Part of a small language model's weights: a variant of Muon for these matrices.
Each number is 500 + 50 x the weight over its row's rms, rounded and kept within 0 to 999. Layers, rows and columns count from 0. Numbers have three digits each. The size before them is the row's rms in percent of the matrix's.

# layer 6 MLP up, 512x256, rms 0.209, rows 15-48, columns 0-63
096:606465495533522454472565534543515541520503409532408506420526492492545424340429498446446507576521528545479489476575412563494598580474523466507446513495420528544458467431481453543427420570513537
098:439417397539406578524452513439547535461559433546548514519510590529517513491587476476501609495506509433551463542432513438467503556465473534564474544490503456471494549466402526442541470618514443
105:595495513497621579473474516505570535425483497374610571485543553513570541522531497461462508489573526430475511472514539493505390481449460558543524476475521559440508444511463531418500505543491451
098:526478477492440514473535461538557538403472546557451438432449524484441538561512547481581529456421457569498463533521565459410508437468409499549504401456521486516523444455494424572463515520510456
098:552512480508570461518496478590616496482513472545495499455513493484473529508487528510502430485579452486510505494465481577499490490531486501493434505624444415448510497620550644603497510559606471
098:573523505578553407520504415412468480552578613484524478498580569535566430443502528409503457514503531508390509420476448487513542585539564342518511452544512487453517582487469519510631467530452477
101:448473492506599543527571562411523532521472565436470572523473541577490469503425501458413520446481521515511427508496511480384400476566445510498496544464535452473417540500465460483530561551596467
092:518492486577394452490405570563574456505575449437525434531502526494479590487437403487518578504416522573545523440542522507483527582518497510559537501555558481592583524440447418572514498373447534
102:565479445465456556454564491568544555494438522414414505497538482541486556445500527503555466521407563523491492619478510407484520524516422495434508497378559536495504537447495532469447524507500509
100:493515544545449511427393492481501494440497539578541534435401615521481580445484485448550545508612428424490429578577500575503434444412502494503511496464480409472487498365530515535459442476489489
099:520456396560451510555587447492569464480581516398544466492520444487457556549500442544546516578603538516422524567395510513502508612525540568529445486423499400579470512504500492579476544534506521
104:542488522594458552563443448471577497543537588519440515555484645502449437531411478506446524502454490466545519535515512537618600482573556571418603510492520465514641543488537533415460519439492420
098:526522439452467411493495558523569537526488413479591511598537523497510466429479531392444548599481488492486553484543518478463565503404464485563545539376497580473416486457529515546497490494535516
106:511523547506529459496479540546452480459456512466459453485504552512427532497446510519505420484402480510631544442422483482417536478595442398451418471479534482492412570566541544497501449511473545
100:535539538498539440476443538524548476484570543511555530427472506480613505439499408439568534495483454476494447560383565553607435536505463515464467471476531527475524541564468528519423539451477519
091:416504506501505605557541522455418573503605464493497518551578433372435505481521489500513508542422490525473484444583451458545459539504468485507572500515435585525454484476478534542595386563482517
099:593502531555458520469536558537473558447534427570529498527518490530490507433457426480475465455480539490440478412563485513578542430400539474535463432523426413531502424483612515622522531520488444
104:575476416430543548517515577523539491547470424458550422442572438510496461522472535416521558484600511452446506416575491428464484603447566478453553343501434522504493449521524443456496407570444507
099:469518415547450524478471535403575595480592502421517472414502547440455540548451465500474416478489531551485449444575420568526535496554517503534519403582494479532486542473496512473558469526460520
109:538518542521615508388549516431472497508548579503460549444507484556548542465488485477556478481461479504439424497556525530420555499519520468473555566496511540513465496380522533506468565486614530
106:560458538449517451658467557549496486384397459428477514532602534525547478490481507454522546480565482491511576503513494506581457450559549430511491485565411467524586565502503437560564520495507540
096:556560468591521471582546425520481493471551433452551498479469486414474498571518539573431491569521518503495500431527539451523532486489446461522558526407486582519489568587532389467513503582409439
094:482535644456432446381426521524555468515503519454420564533599572546499496497579510519509531444569470501415420511587515640617413529406398452546517416366562441520459449594445507588535487523492464
098:520462422536515526502493562416481555422525485440476431479548408577496581565498563468573442566528534510493430551511518443540570514543475611497403470441464596370535480534468484495502508455579561
104:578540506479476597520419517466467506365480542546419551486471469586458422519441379476465545551522540523578514468523570519411484470479513549451473479597440414506415466480437450557543512520542486
094:622474525474454498510465498560516470487463600528418521562564423472520553401589483519473512556535526533460569454367510493461455475447463517575504432555520493447401497493537512493491506439536497
099:476400515568557476490434491501342515516546505421478506517415540550556571436418526456500523490530472546453520484472495553475394506517493511543512474428514524560523484487536576436493468450485559
102:429443571508472543595426497531463473451446455436518550451521492460401484455524563587465562512451522492432631491472586563516425548518565583501540533490544409559582536479480569501480394565565424
097:526515400447478543577502494545518486499473498586567466551530548528549398476435443423484484498491509485479553578544552564518491489519568472475577504486401556529587434522495435597508471508505532
096:531499540557564640434435477573547505379484450577470573467490500481457432474492461534468564404475560578558497542461527402438510537500441555517443570526520583428457473463486434566541476450426528
094:478526542568467468414498474499521517471503547549512504498473493454540504438524502499492481511539400508524407482469484529500500400457493558570599515458563523408507349535505459578539532522566497
101:541466544460446410512486585486504573526324478487529465448446496486553550537493442500502447545433515526503488466536473523497459562454463492636429468477487434457480568556528576490500539511568430
098:650474624442552468538448543541542471476497503440614497569478549433522478476491515505489471504453511568462561486449561515482465474515551528542426467454434438556560470476527477488508515512573558
096:523438418431444440573445488515494461570504490425548505509503430501497554568444512492481429461536516476390423595508447536586482459493559525468428487517519513576490415532534539459551428513521507
# layer 6 MLP down (transposed), 512x256, rms 0.201, rows 15-47, columns 0-63
100:478462578494455467571487518386440581537487494483563554442563442497463493485417496550528462572492467496477488564482551542502437477456581435524527547466521536593537556508489447510464514498564386
100:445462493583491489490511494434538487486508496476482532501474421463451523502558538431510414515555591406510434468474570572510493512522522499453575544623376490403473465427563571491486564525571477
100:505419446492538322472491442449525551476486571490511482543474540573487532544508609518493617463544527493520458499507530486484413528517526510408491537491460526486543412475586553513557536431511541
100:419505515460470517448472501381523526449586464426452574451580577471572491430533468522498510596540470480472595505454456480500494450480510473437480567488499473503547429436612529489577488506539523
099:566425540525545518507562485474460530472523468485428568565495462438500516503403569500465445497481493491371466481442502436492425579511557466553562470435565531443536431490406500466397544418523544
097:536505407485560477511481534449501398537489480523462498401455433517457426534504557508464513511424521611558593565457507531465497589537524487510488605470502550466481481567558465555510458404480483
101:456522489490497514511456566505486529521571512507502502520380454453555482430410450470538410547483570441498495567418548527473524469514563477485570626533508522536592524504466472521516514528460430
090:549476535523477486566459430383457569515617494430499421534586585479571461495497490539564408595563472634644516559520487526485496493515541402426525510506536560517578484484500472446447520489518561
100:448625484520439434408506483493566558497485502526507525641503564468466413493443447423605437469525400482565546481511508493507558425522490496548469469479498435556473497514524474538541470504633521
097:489490424560545525485580461471524539580451471470509458496433547528512521470525482510514422580446520553535554491524581548482502419561459465567486540486497447423486519549426426518503514436536492
098:529519573431435506409453503560443525438561494580624606519521478617509491474511507399461492520450451547529427580466552460529538516546474474483549489525503414540491528508479553518419399463558420
105:547483510472504431564473489631509482519437405595535483493480497412550517601548384488482473475497499511511417584584505427490576453496394528530471491447558464507503483485539488466417531516458458
102:497492550471476510527491450497578493528526409498510496539373497440487464524467465502444496446571557447529529481459425591459440475551568529512530460529604413490425521500536535583560570485497461
106:519492561637545524500546528458558462488493572459554442455554411476496420436433453512478522490486439485477523518500502535398553515489586401412508556590581469548552511552500524479578564571456459
100:552449497490565422430531548443554391576470572447500485455419540472459509555547471442520440557573453601601492461500545455476634578487431457490440484517496518437530557502539494481486436438512433
092:459601506559568574454488565573478582464502501544532604531511524495457578508570531486529485514477497582446502525489525474476427541528467577460449468516526444466588559508556575433440492500475529
097:458389474542485546484535545465554457598402522410495491508502430520465443507493462475507507470450424462503484498561538573450485503568489460417541559606498455515482473493562597586443478488468487
103:609451462362521558536492573473494414552554469469566528369503509542487455507507495393513481484455529650491560434531521431489441472463453427451642436552573525394540507414553522471469538523558540
104:533614483432543538468551574484515435541467473544481582534584512476473536504491512634396494450578526582409514462537550403535509498518556445528501475496488611483478512480548546518439572386453471
108:525476512397471564555517513502554455462548538529499465605428468538434468433465429520453518536474520560493623508367475479484527426556580409475489590496475544529468589387568552497492502498443508
105:520464537483504510450528515584468453481518530555527484461471537481543466499467627539569327579553425432594493535500477459566515512525523511486499554460610476414570486483433476472431484547544539
097:502573520434486418506564529491507464506463475533543511495493475548442522533481523469521471463492469529439394480464496423520501608444530541509495435508518464474415510541589560542515450591456445
093:523306497522547527468580610429551508477496507510491510519567568459452546468483447414506504457586557496537473490628465534547476532503476523507487531521501507462409482520454556566500476513518476
101:492491547435556622567528488542437388501484452548541433433582609552453523563529554551549529562545437432536487541481513432556498498431550521502559535437548461532480475533477483480500471568525552
104:465580446519552474435575492501448527410538531470425522478531538627549428557429496546467540464552533519669515475512551588468506509432516529474588606551466500603361606522428498525467553488556464
098:522479458515455459454485464518495419529413510531572511504433551474443546463457509457539453480513515546498460548524524530592507392593444477496488516597439522523518483454565539530527467526465511
099:467455507460509467564545548556469486478552460600504531506454486523560509518535598511441532472450530555449461514552482498425442520602492400562544445486519548531566559450452461481558450557505531
100:493425553631404534428415574518491487507469474428442526489450531476523494482617505515461538471557591481481523482474537484491512492498599514448530525490383421540555471455468440540527518517509579
091:516554536552563534554383506530527485444482481465499473478545581465556482437513516602506505506463433258559475459558430544428446466411472508599477492573506500470445510461456478516541460525650533
096:472462550481492449508557473447479565516539535351632517510511608494532489578442478472502514459474538520447523520437639507489567534504442473492524565404461480541494471421576507521427503517531486
098:430463530526483438598448508546493435472502460424438551449549476584540469626512523621477575495579414468569499501446489497462433521586531493476554493504540507468477552465507404523459583560667450
100:469549515512498527554558501478467502597442457476435427515511465489538427469531567463544462500502439587452504434515438561437477515509652502421457599522492552507420563510444533484428438588438503
099:532504436449477495495575473458464557479471482445488499525469498446463434474574473495451543503505551490456499542553459482543520510528478513425524561565340540490531505479477517484486572574608475
# layer 6 MLP gate, 512x256, rms 0.196, rows 16-48, columns 0-63
099:537617573545577520564558458458481506467546593574474466525485465595539490562560473470489468442536512558532457489470438422458594461442469482482449456540530426528564542538490502498537443464408449
096:479524561467447494403639500550558522566566430471441473484463509518454480492528453537436436470494455481488490491506506488471483610507561535570548502582530438437408541494478521448510481605497487
101:477509411469489488500534561532476439429514527536482541455523464486513509476528571476682409448460540505419521528550547472484475513505571424535564473527529547534553500452582445582433480515489423
098:452461473524401492463437505500556426504452575506485500555488509556554582479541520512433479478504615460521433559499523510451455437456428496457501533515440417476541505424446396554511421459522447
096:542551427504489582414465536401559444410459489494411519420503608549467547480450485393524470477567600476539534513549481553519444528571498572503515538529511536536498507509480473454522554527511482
100:535501435469521513480506543605383433475436500536466379405540499520546563408463518534451513428492515557560490497485544437514524472558477508530513512459388578527542479489485452540494510517495437
095:455605371520540523512524606484497526428489524600468523497488549436349442433524442476515520377523459511393511545487534476551447521565423563496489485476522511416551445479549499476540463442473505
104:462526516537421440458414512485484496545537520428447514533487510600540539501514541549493621433499534389524466390543487490480512483456532532478477466540435542462485547628525549534493472471474549
096:516589557598432443460393527477562405416488518478508490476390544545478546515553399470481653548555593517410462439449511455459501513586529541507500512563454381477441499439615504503566430490501541
098:480584531489410515437461451504436518572443416441501457511493497502520501434487512402488489519459453564485444565410475531585465504453465452485451540575504462531463494433533558580493510408463541
097:510577477545466458519500514486478457487493486432552539454593508527480558464525502505537542478475515477458539561473517455463481520433578509587447501457573601462461508525437446531405506485537603
103:480579413471445481541456505563479486537453407411531455439448454578543582494474570435463524450556429491498444555422525554545613628480586511585578477480545527541495503497603499621545502503506495
106:480487479506376459482523514494548493583503478461452483508522508512420589526444482480484483415522565583578497540511584452617512490510468595623483473477475555549484462460479474550444470504464530
100:536503517509524440495466469556581450467528549512470440532487612561552568475565455538457448502526426475509447462431457446506531507393542477488538504447396444447410400546455512435442565513454456
091:587540492554458399483534468426470451479423497533470511460428486556476494474474468569466475453602496459436536495547479472423535426495513584519387548444498469525571473480427492514443546416515567
100:501466510581447388448525452510554459424557549466463490465496542488441573416558479507531458483492599491471509550474447552576489625475521516485501468551499491525481467631609509392562501491530389
101:543470497676434459485591482518538494462561467489441491568524482465451532495485534406511587537482461570644531526441496613498506516534483533537521543485463437604543476496519530525484504452495547
101:506485531556383452490447555502506506530475554526497482501497486540389603535439542504438500517580547428505588505510494516529529609479503525586537505498529440449636470502497490444546511518522483
105:491432491502407485488590524518511509549488432516533574497482526523463517462466525470490368538438510538458579493424433409517564501520445503442560483510555550521461505472555512591415473498440455
101:437522451530498415417540462458487507499526499591454584534427361559562535597427433476449441447516469458549501474462471502519446474428513538480490534483428516459560550405484456480421455509417457
098:526493549478462510459389544520493502540576525473474499502565416532506516574522505510478522513470550562565635493468535538530507551488449484486464381425572464437416491414482522501495439559627583
093:524585518482478468479495545564413518452413553565505522503507572495507474459475559458445581482537529489461500475498472391564450516443497527502512505374506448463536551573424499577455575576509475
094:435488615489425509500501511472488423508553509394501476509477454545541492527501506484501369456428531412518651449401463524438418476535506487492517537558501504545416548542569556438403533504541529
101:466438500496435472427580586516434481566429577585438465494499465519469533453503587492548515496569508559446460573451565441494515500432514483542546462492476468529451440461487461450510577574537425
096:480415413492393461443477551540490442564504434634563467534522412572512520577587492556461545507541465495550473510535484567527445489473454444481482431552416457404483548534563549493528526440612495
096:420529449509459526557476529500511409515538459551537494493446463501577436492542450512549507511576469611502472426483472461515411460541519333573474461464480502598403453519527467497555463452505487
102:487414477526498428391542488519588545539510494462558547564445505498543476453525446436514489525455464344546448462475503479535560473492502446579389535437546431490428523507574408554516536485404426
099:586533542525441493469531533527456595476495483434544494451521520526477518462496520567438458516493552461507508590558481493428432465525472547481554484530453360518393541540496544503527490486581537
099:592540557535459482443424474471476511539602423475512434473576512503492461470515427453525477462531408520505583491494578463471529495432481500435456589476501585456444522423471524474461436387432509
098:612505473515531514492520478549525507480462511531474480431449577504513470534520423560525510486521565417549564509452592521607581528570521433517414467507473458481411511473507549355421546510433493
102:473512528531487460509535569476400580537474409470482447482484509510550579475443484483506540542466533501545559497547451522462506410558526553568557455515444435485511503497518456532518489466560541
100:438530547491554504492547511515537504524528514460510507474493504428451584559565569567531504450503525442528493475488514535558416490580407515372481556487534518577492479535595545459393502496488488
099:568508518459452401482459439565583602463475445434480543470515523539499491430470461500440539481447451450486449581563536490563489483504501466444470521517516486417572506446518426551465539499479558